{"n_layer": 8, "d_model": 128, "n_head": 4, "n_kv_head": 2, "head_dim": 32, "d_mlp": 320, "vocab_size": 8192, "activation": "swiglu", "norm": "rmsnorm", "norm_place": "pre", "norm_eps": 1e-06, "positions": "rope", "rope_base": 10000.0, "rope_fraction": 0.75, "qk_norm": false, "attn_scale": 0.177, "bias": "none", "tie_embeddings": false, "parallel_block": false, "init": "trunc", "init_std_qkv": 0.0576, "init_std_o": 0.0144, "init_std_up": 0.0576, "init_std_down": 0.00911, "optimizer": "soap_variant", "lr": 0.00942, "lr_mult_qkv": 0.4, "beta1": 0.95, "beta2": 0.98, "lr_head": 0.018, "warmup_steps": 200, "schedule": "wsd", "decay_fraction": 0.56, "decay_shape": "pow", "final_lr_fraction": 0.1, "batch_tokens": 32768, "seq_len": 256, "doc_mask": true, "train_tokens": 87130000, "steps": 2659, "dataset": "wikipedia_en"}
Each number is 500 + 50 x the weight over its row's rms, rounded and kept within 0 to 999. Layers, rows and columns count from 0. Numbers have three digits each. The size before them is the row's rms in percent of the matrix's.

# layer 5 MLP down (transposed), 320x128, rms 0.213, rows 76-109, columns 64-127
106:496546562523420540563458445617542524516411422531532537425510496536531525534507583513512512521485524483516527531495516476516510461550536408421431505460506352461548421442536524425530478399467559
097:576444475539443491436545520458414396511528475488565414479552499432475513504528484570504483581505516617402456408522438451459508516525622560518489580464539413429522550436519438593499461478498406
096:493484492548447477488544494525460501514563466536492548483454454461399466518511381466478516456496511656443546570517569480476427525582535516456473416509456461498555453608432498596480461443504429
097:343441451475512585498554571455513551433473420553509564556487507508428546535474449501540453531485500411496505463528481549454540557426534551459539402457470570556487499483547513383397541439440521
099:467531482567548449530484474510570403516502487468408508517468507508538512483420517620422398538472495418482547469477503483543464514527479570567511465514516531586550478505414404412507515449462567
098:561512615410462507496517387499471535622451409530457439581485464564523580499464484488594523410437458469487551495453515596552454490561501472588547418530400501469545498471527591479457492465564484
094:422517460585536498503482484444451486495478471436511593441559554450549495466477495542501439491478458508600550481442556470492493486452476458510470498383573502438461372614549504488528420515564458
097:443512517472451563445529414456492510436465489534453539553430562529419597554547500522528466461507519436503475548421516486550513472535538462611535517489473552545496527506454485476558410559448453
100:455449508505446485561502618606454497514524485622484453455505375447523523570544406510505535535464558610560424382547594495457395518399538546466445520440494474533513499475498454517529512479571454
102:520492515442435493497496504481369521482423471535517583474454567459418518399603539543509492469528531514460494598576550471537489619531503468593597413565448558445552543552562441468503441545521501
088:385472508483448483451454541525378542490587544443507485510531549453501531595470472474536531487461434471534542502532495474525506504536457534567530526472526611527505529508482494451419567462423530
105:403440518531425497594491423506455569567480445490482427514493500538638501580493434501439518436498505316575449460351534469525540501505540489473437457546504504504502449462548558479486430439512477
101:436440548523592517465543494477546467477504482542473436497484436563438481596463480452500460484401399494560456576418478508461431474486419550502537561529486475570492495434510483482521555444485610
107:546551653502524614597513506448395414479559466503483480524597480507491515575449490536659430510428497459553506441535486495532456357497503438485457531390493480485575483519521453522450507479496566
098:473527538562507503458468526596393451450488506373487532432491349499584454528522527466478504477523472457519519516506524454472363487505475502500544482501509474543460465416388420505582448490481479
113:534484561527553619484474537424506529441532532472527467628438478563512510486440436464562410485537537525548479577533426503507527521489560551480398474486531531558523558513456529499437498460532560
108:398467566494504535462436437514531520499483628507516545588544571410420519472541484493503509518492485544563468555483515486446525544435571509554563546482489595539501520495508583391473571495500546
106:435558471498426432502526564530486472419546555535532530439595466486469397543529493480480547480574490481483587468510513554378382490507572455547486561437534571518445515589572437573466492480532466
105:532426513493439521507575502446497444455479453486439487508501504558495510519641512573499467587497495428429434594467479552541522575433530554507547460582507625488518473460470474461568472461526552
094:529510530525418411471452518510533615502462495554514445423439503491558552425450506487447541441446440504536467479533545428407454564575605456533407488552555388547512507459503506477539494483567524
096:498503514542415413472491487448492529524508525478453435544560521462384436468497496448592485558446498561589484505515518468467503488533526495515551508541497666494473451532494465593466538506511499
100:444569572488475553488524489482514502600506491452404484462516467527526586524475466583529496489530520182482528550452454485498517504404510493426492582485527591451520448494520537466500502507490391
093:437466471418531428500541537511481428532559509546450517475524497483549480570499553484500520477514506584423468523501536550496404429520492482501513600477564369465520480402589543573508495519454537
100:553455520480541533483510531539582514500441451516469429595580506440493497574517560512532478525395416441554504525508499593501429520511498444598491455471524410447410562514358516421472468556537413
100:524594545553467476541520437437540438548521600463556524538491506565550581402490568473532373608492501438539429565485483468539521535442568428554485532511508400466449555544456504423484503460498519
097:453512477573572566479514496529550421501464437471516575472433405455419519521457543531446463504456518438518533496468543507550519593480508590471494455477555563487464453505491437487419405551499570
087:493472528569507566460460528491498489527576543460552384561459511437482525498550530435486609443451431327571500525585495432524458449505506482534484483436481725477567489577472488520477521493434458
105:487451461584498514559448522449556499437446511410402588548532411562480567420553481455480503550536523547469541469470504488605391485460493510487579513539482592544493505495512544531483508495499374
100:544505408410512475466540467543475547494464506551432548484557527431542514478570542545477585410530509509453554353487548564392489449481489497556462443489555457470567483459459531507481601502577457
100:445550472413518429447517428365466495463449472549515557566480517535442517409571529489461553529441490390461583425517594487594515508503587500641513503443521592537445458472489505495584473459465532
096:522539471519564449466415533524515513473449461494481411465511547453513574520469514531514471482497487447455515490540432538470515436611524432497473564467490530559563419611579413428532460522489499
100:518506480480440504483510553535469567502503581452434454457480449558479560492426406520534456489541509604572509600423575521454546469500538524499525593464501490519644449468505512532420518568576469
103:543575480465506381510574515518546442478484521510568573529407535453510563573467445551455498476359475522495500490415431468499576460547535517454572467459533472520543507573510402528477543447436469
108:613447424467507456405450590488520507500619447494447483448455593520386460458445483501487496475499534513523493506519547533488452587511488473464493484438429595480494566563507574505479500472462426
# layer 5 MLP gate, 320x128, rms 0.236, rows 77-109, columns 64-127
085:522384452531537442534504550564485498455489493592470557470586487457398524551547528488446551448504530502572604594494495471542465548552539461482487474491514525491629515595535491387512519448470565
086:534528469485594495501534527566493505517469493559509527531567496578394493580464539519508529510536481429495389542494521533418463406528457458494452536595472492510485484457594484589552476486529434
098:398548535498491510630489523440568465449523506554487517479460459478519492489487464508602473534493591475526544561553456451561501456395620506437498430500511485462408580556487456491540584459502470
090:454507517483450472460556597481565515486497448451403524512411507524474496526500544542464606432453415490455587530491431522440467411527532540485510427444476485452500605521498579576460525468559499
099:458476543401441557470410518540517531514522537527503530439522524564544570525490545520535510570432458494555500474535485409434455645404624520549472483497457549514513491452461559546550578542474459
089:552450480544504550464397519500397525517489566452563486469420458562515516492529494448472479400573444470436541499572430511487472452465545533400495537486431533556479455529332493487410595562512570
092:570431515542438552493512431489523483507535466530504540537501437491475491448517524430497557484420471506430483618499490413466498461450520475494567514450538460522443527500466464495436522584607472
104:502428552404452529456541466404476582466519455493478532590534472497549602567518470493523597528467455525531532552429534416481436510463509490512479519593563513459428460468480550509511480526512523
101:484585386504472520523558503549480507563625469500396555475521505552525412493605554435514541541544488531519441481479544528433489572428575443465520489479495467504518506525473525505485530501413562
086:555485619463548448479446573500500540548491544481525498526509540547562487457469472428407497557569475422430514503519514477506487541536433375445491538601508484491517540472583594501457586513488509
100:494498460451616561520478475467474557538477521573513460469576577528496465492473477441403458533471493506558503524537450571491470491383523612530498453547519471502486544473379370520527518487495442
101:463523457534489522540507422472415544431417572523507433502461425374377567476500491412479483503543471467485411401561403532462484481531517489496483539571504450526567440527352454591455515508595506
100:502483523523562479579553481553494491565581541486549547552503471533494492591491506447529569520537548561585498494492556447506466592490480519541534636482554438465420520504447495406507575429515548
103:475575502442455488531524442616460510539500602479485466433558469397501559372448528494493481498403530474603558464484443530580503524493437602470530389510452519533441468450433421485419580497515488
110:405528530441524544511526447509529568542380583598571549535549479549519555564548523507548530460450459557612379561450495404487559492477425479484528521506577467444513416536443501497502518557403442
112:466564465536466456487491487551408438450406571485496543472463570487469571545511446518598493546532500508419517474504561588496475434532504424503530473662539468422565456538560513446495455485475417
107:585559430457516533461462470444508677574491505448487498524456507497500510547426540526528549501573630532521514473466480490535628486460464511546475472501493587501542508530482549491539490490440489
114:533555499483456512420478423524478516473390522595438439387410549477529461389494487475487472457562483448467515382586484506509532490512506534523525479432469439447603567435500500599466610573446443
089:504459474538522498492476451487499374458544527478583466551464500528477427524475447463496537548641425503527550486411581501551481456441536565518569464512520569402510526526478409523579587493496458
090:481426433536484464598490400540531483538477614580485440518474544449487477449506483541604509402484479489503524452548506593534422468485437532558511472436535404397514464491568442529544559510610559
098:463546563484479554522578527492609477502511527385411495575495508511387515442573527433503508569455490556543495394523494444620542478459550583489585594491481517495538464601510585495484524506551460
111:428613412500457434488492442500549541489552465542499492482442558513485392483545544441496512491576514442520506496608606407558445416474541567536601533446540501454551463483475506566555557592586528
099:459464498412497501592523437517529513507483621475514509504391421512492526494527480406592521561551569611500518418562523482486521445525537606510470529537588502501450395535549489602466477433599516
093:490575572528500491507504501550507478512463629453478528546533579467554498631499560562570481632471521521410445497494505577548535469519562567499492542477493557549492579508510447499541618506399393
123:510508395442473552590502549574600551475435482447493545499551631581505458468521521599530566429444477469507505545494524502561489590616465490428555502463536419527466569551536535572518458595550545
094:529543455570447513504427433486572490551490490455449428439524528500392464513499475415578532488454521556472476536563573498563463446439527535504537507497492737551518476562443432415504589522567513
103:403511552542547470527435494551522491431465526549344383505541603445487454460513529466486445446500563432550515503490476512434463512581389505492464428509477436504537493430462434482481525486434505
089:479503414564526475501578499439503443442482466401516425448621502469414544408510500557447581413456531533562539572489438494595595567406505476501530505523476496573447482446478603452492499573576571
095:523496514466491534519614559558541508469584508482503577432491476450474493565500552467543529457520475458574606444535422446521566338513552563493557449554488517450418516459552497439489510666528491
091:450504503489534466426489571532506406503472474504517630544471478505503434520428423458468472486427530530527548496448451486426424392478535573585438491494550476437545553544530531515426614518387441
090:455424417523415445485527504475474517552509502399535501525511416489412443432517521545476507513505465578503505502508503541493576449507494503534490539619495554510562532414524537445470488508404494
097:541520545500542460450506438400531483497595574476515533573491408534561424429588581493482483539544436537508472533497524461473495531399471507575537488482460446496519425517433543404509574488460484
093:489513518486501442487521587490439468483559557431435515491550516549516552474546584424557601537477558505458497617544575499528509543609466526501500514424473654438566528516372479512495551477399439
# layer 5 MLP up, 320x128, rms 0.223, rows 77-109, columns 64-127
093:626558474569524529491492448550514488478523476499485407536555617494482413453583581530448483495423467472506475548503484552490520520417457568498567396475494534428518494574503489557530480509485487
088:422522460465594501492476504577517531550546450510386486486487531464510447581447425500517568537406438517525561509553571501451531508549537425513474501476458604687509550448497520481543550524442550
101:537501500491475516603468561526526473542427477570503456511418556434546510433474461528584454498452520455473505565548521458493498526509594445516491429564561485511548610529482479478455513462535601
096:440431602513483493454543432439450591489496438503535549566491506519527552492392416383508492509515417384438410510472542545515588530523448495534476520548505458580413524466473566468541506495498516
097:502633502541598497489552485370502516499411462460487488505414511502464464505527451504462512439517546479341528391469540563507584500507498519451458480504505424519527538523481446535473505504469514
095:475546507480527522457278450475535507488465521464554534534514532493514531544564506466564455535464457460472478595533511492494532540509550603409448433468564546563582529507414537476478557596570522
095:370461538482475420396490509470540521484585563486549481542582485442534438511514452443509457599425603499569552548479480625542487530447563490546534491479552486500477520549544484516438487509484511
100:521501612483485573494618528455512519514442493515432597463459489474483482510533531534594567557472491547491505579395525462531578533538478505482560480487522525525506512497477484554567480516536471
102:471501495437485445511510478511476538494460526445496502544476535461509590479524531440537499506473441554538534698436461531501465551601424437578450500487502530576572498516446460513488488474539475
093:464480496446438532462437549532510568430531462531396518552545521613491507479482510510543596472459428585480433436512566481466588451590465467489492504505447397464444555459567512491517522507452615
105:564501450512536450566553496568450443536464506552545460492508529562567636559391439513482461471548445533474466574482453556443524563397507451486470601557528578554477495454515547476495535559531539
100:522430601545453566456598409476524543391522498473485379568506487482459447520510581503485557481493479572474520514465473498508484486519470550527438487498507602480417475475461571490449549578455544
104:569498508521530497513471476535411420406557417526521426430490486494535482582418475474565465526503497492585548522577542486516486498521537495578419506526561380607475547468504443477395442475578434
105:442461485568469452454650510448435534420503480644499503411600541415466446600539538483511526538527483529525596454476523607543438489490549548495524635482572503531430387554555462507468480521478509
103:446502500461554511535470476467562598479502476476507420485502456458547526490522501508449468440536494546472431600412450433449539524463582604532489445452460620498477437493453479543511489489468540
116:518549527429428435437539468366520567547513488523521526511497423552425515527476450534421430537570491505464562460449451453511466509518537516518453484476468508524509427616498404457447448492539492
101:544461574527412500476426467476546550526493503412499572536452564561475450545554478540442545506441517530524418435495587447528529427451516523546484521547480411497553573460541546417503501565496570
118:436397482554469583522485495532471536494531466363527440492546428496471486455467539501483502633457469528541455523466552515538436537520506484486574489574514579486518499489525549471424451439506624
086:525433541488539498518488475555423481548465440583476542580572492540495555563479506503433530584569540600500491541502477530616586433433437548472576476500475518512495493556571432491538542517468570
104:380489499478520542473497546460552470524498459575563497413585520548456510552537449587571462511529366597476514486488533540559507494486501505500493461479459523426411486403527562582478495403547437
101:573513408485536474494432489528412533465540512482464518479567525550444426529398456480448544519487470490509533460437624505570456469626557527434448536355471529575500493471458568540467608509483532
097:504531466482489494529473433498452582494499472598518525494484345453434490514386604447512587555571604469525487526558500490464491441488601550423489476543526428539441471485496412510517535538465427
095:487443423475594473502421441516487589486482467488521491473428486486460512445417406539494497544452479501406481550543409528550554564436529600385393513501499463470591403502490508465527471539483565
093:386552554474568427551469492520509508401571553441449472511594421534528429526540481548504567440587493567533509444481509529598500481519455461494568495460486540529544485537478485472522563481575504
108:537477539496476446526480536482514461573472505506568532440466575500583519533433471524520441583510522439434488528553477461475494339528512470601471549464445495480481592477399504447534489422456470
112:626528571476465485480427566429574518572407510478402511632505490513436454591491472495556519451549469453482478610524576500475477482507624594491497524538530463447501443511489483481493567562511442
093:453522578537469516570513523498530433550486509461453371487609530512380494506540472522500435491571583499538575519596472519444363491475437503546457462503489456515432489389561508494473494476481519
095:433468527427435475415449502529499413491590437549544481452387609461547513503486540544459554525479506470545527437510514488526511549458439434486473543517501566635513628496517457483515497511500524
093:515515511519554436552477498488411536469534544532530497472417407496443482497450426477451397499503480582500501474415555493533523543392457515498524463482516531512522502485432469548496434470454570
095:470463502469527447382475404496484575513476539550485542377574457462462517521491473497543538493574492438391553494516461516491526503462470531638475488572435501407517557421524445522512509396503499
099:502496504459468467546542625453477619505475490445471480546538440478512431518454446571451482534547458518439612567411545468527404574432455375529412517421516480500497558509530498446447449548437440
106:557508470484525500470497596572483418444533569458507449468471556560464514457554518520441465489491520481524403594515530526561596521523440533544488486582572478476477401505556445616519535513455492
098:439478440572500514466568502479493539507452489470465560515509436540545399547517441492523502601542492459543549405498394512529493471513520494552447498495562549510574460407515608519576530550543480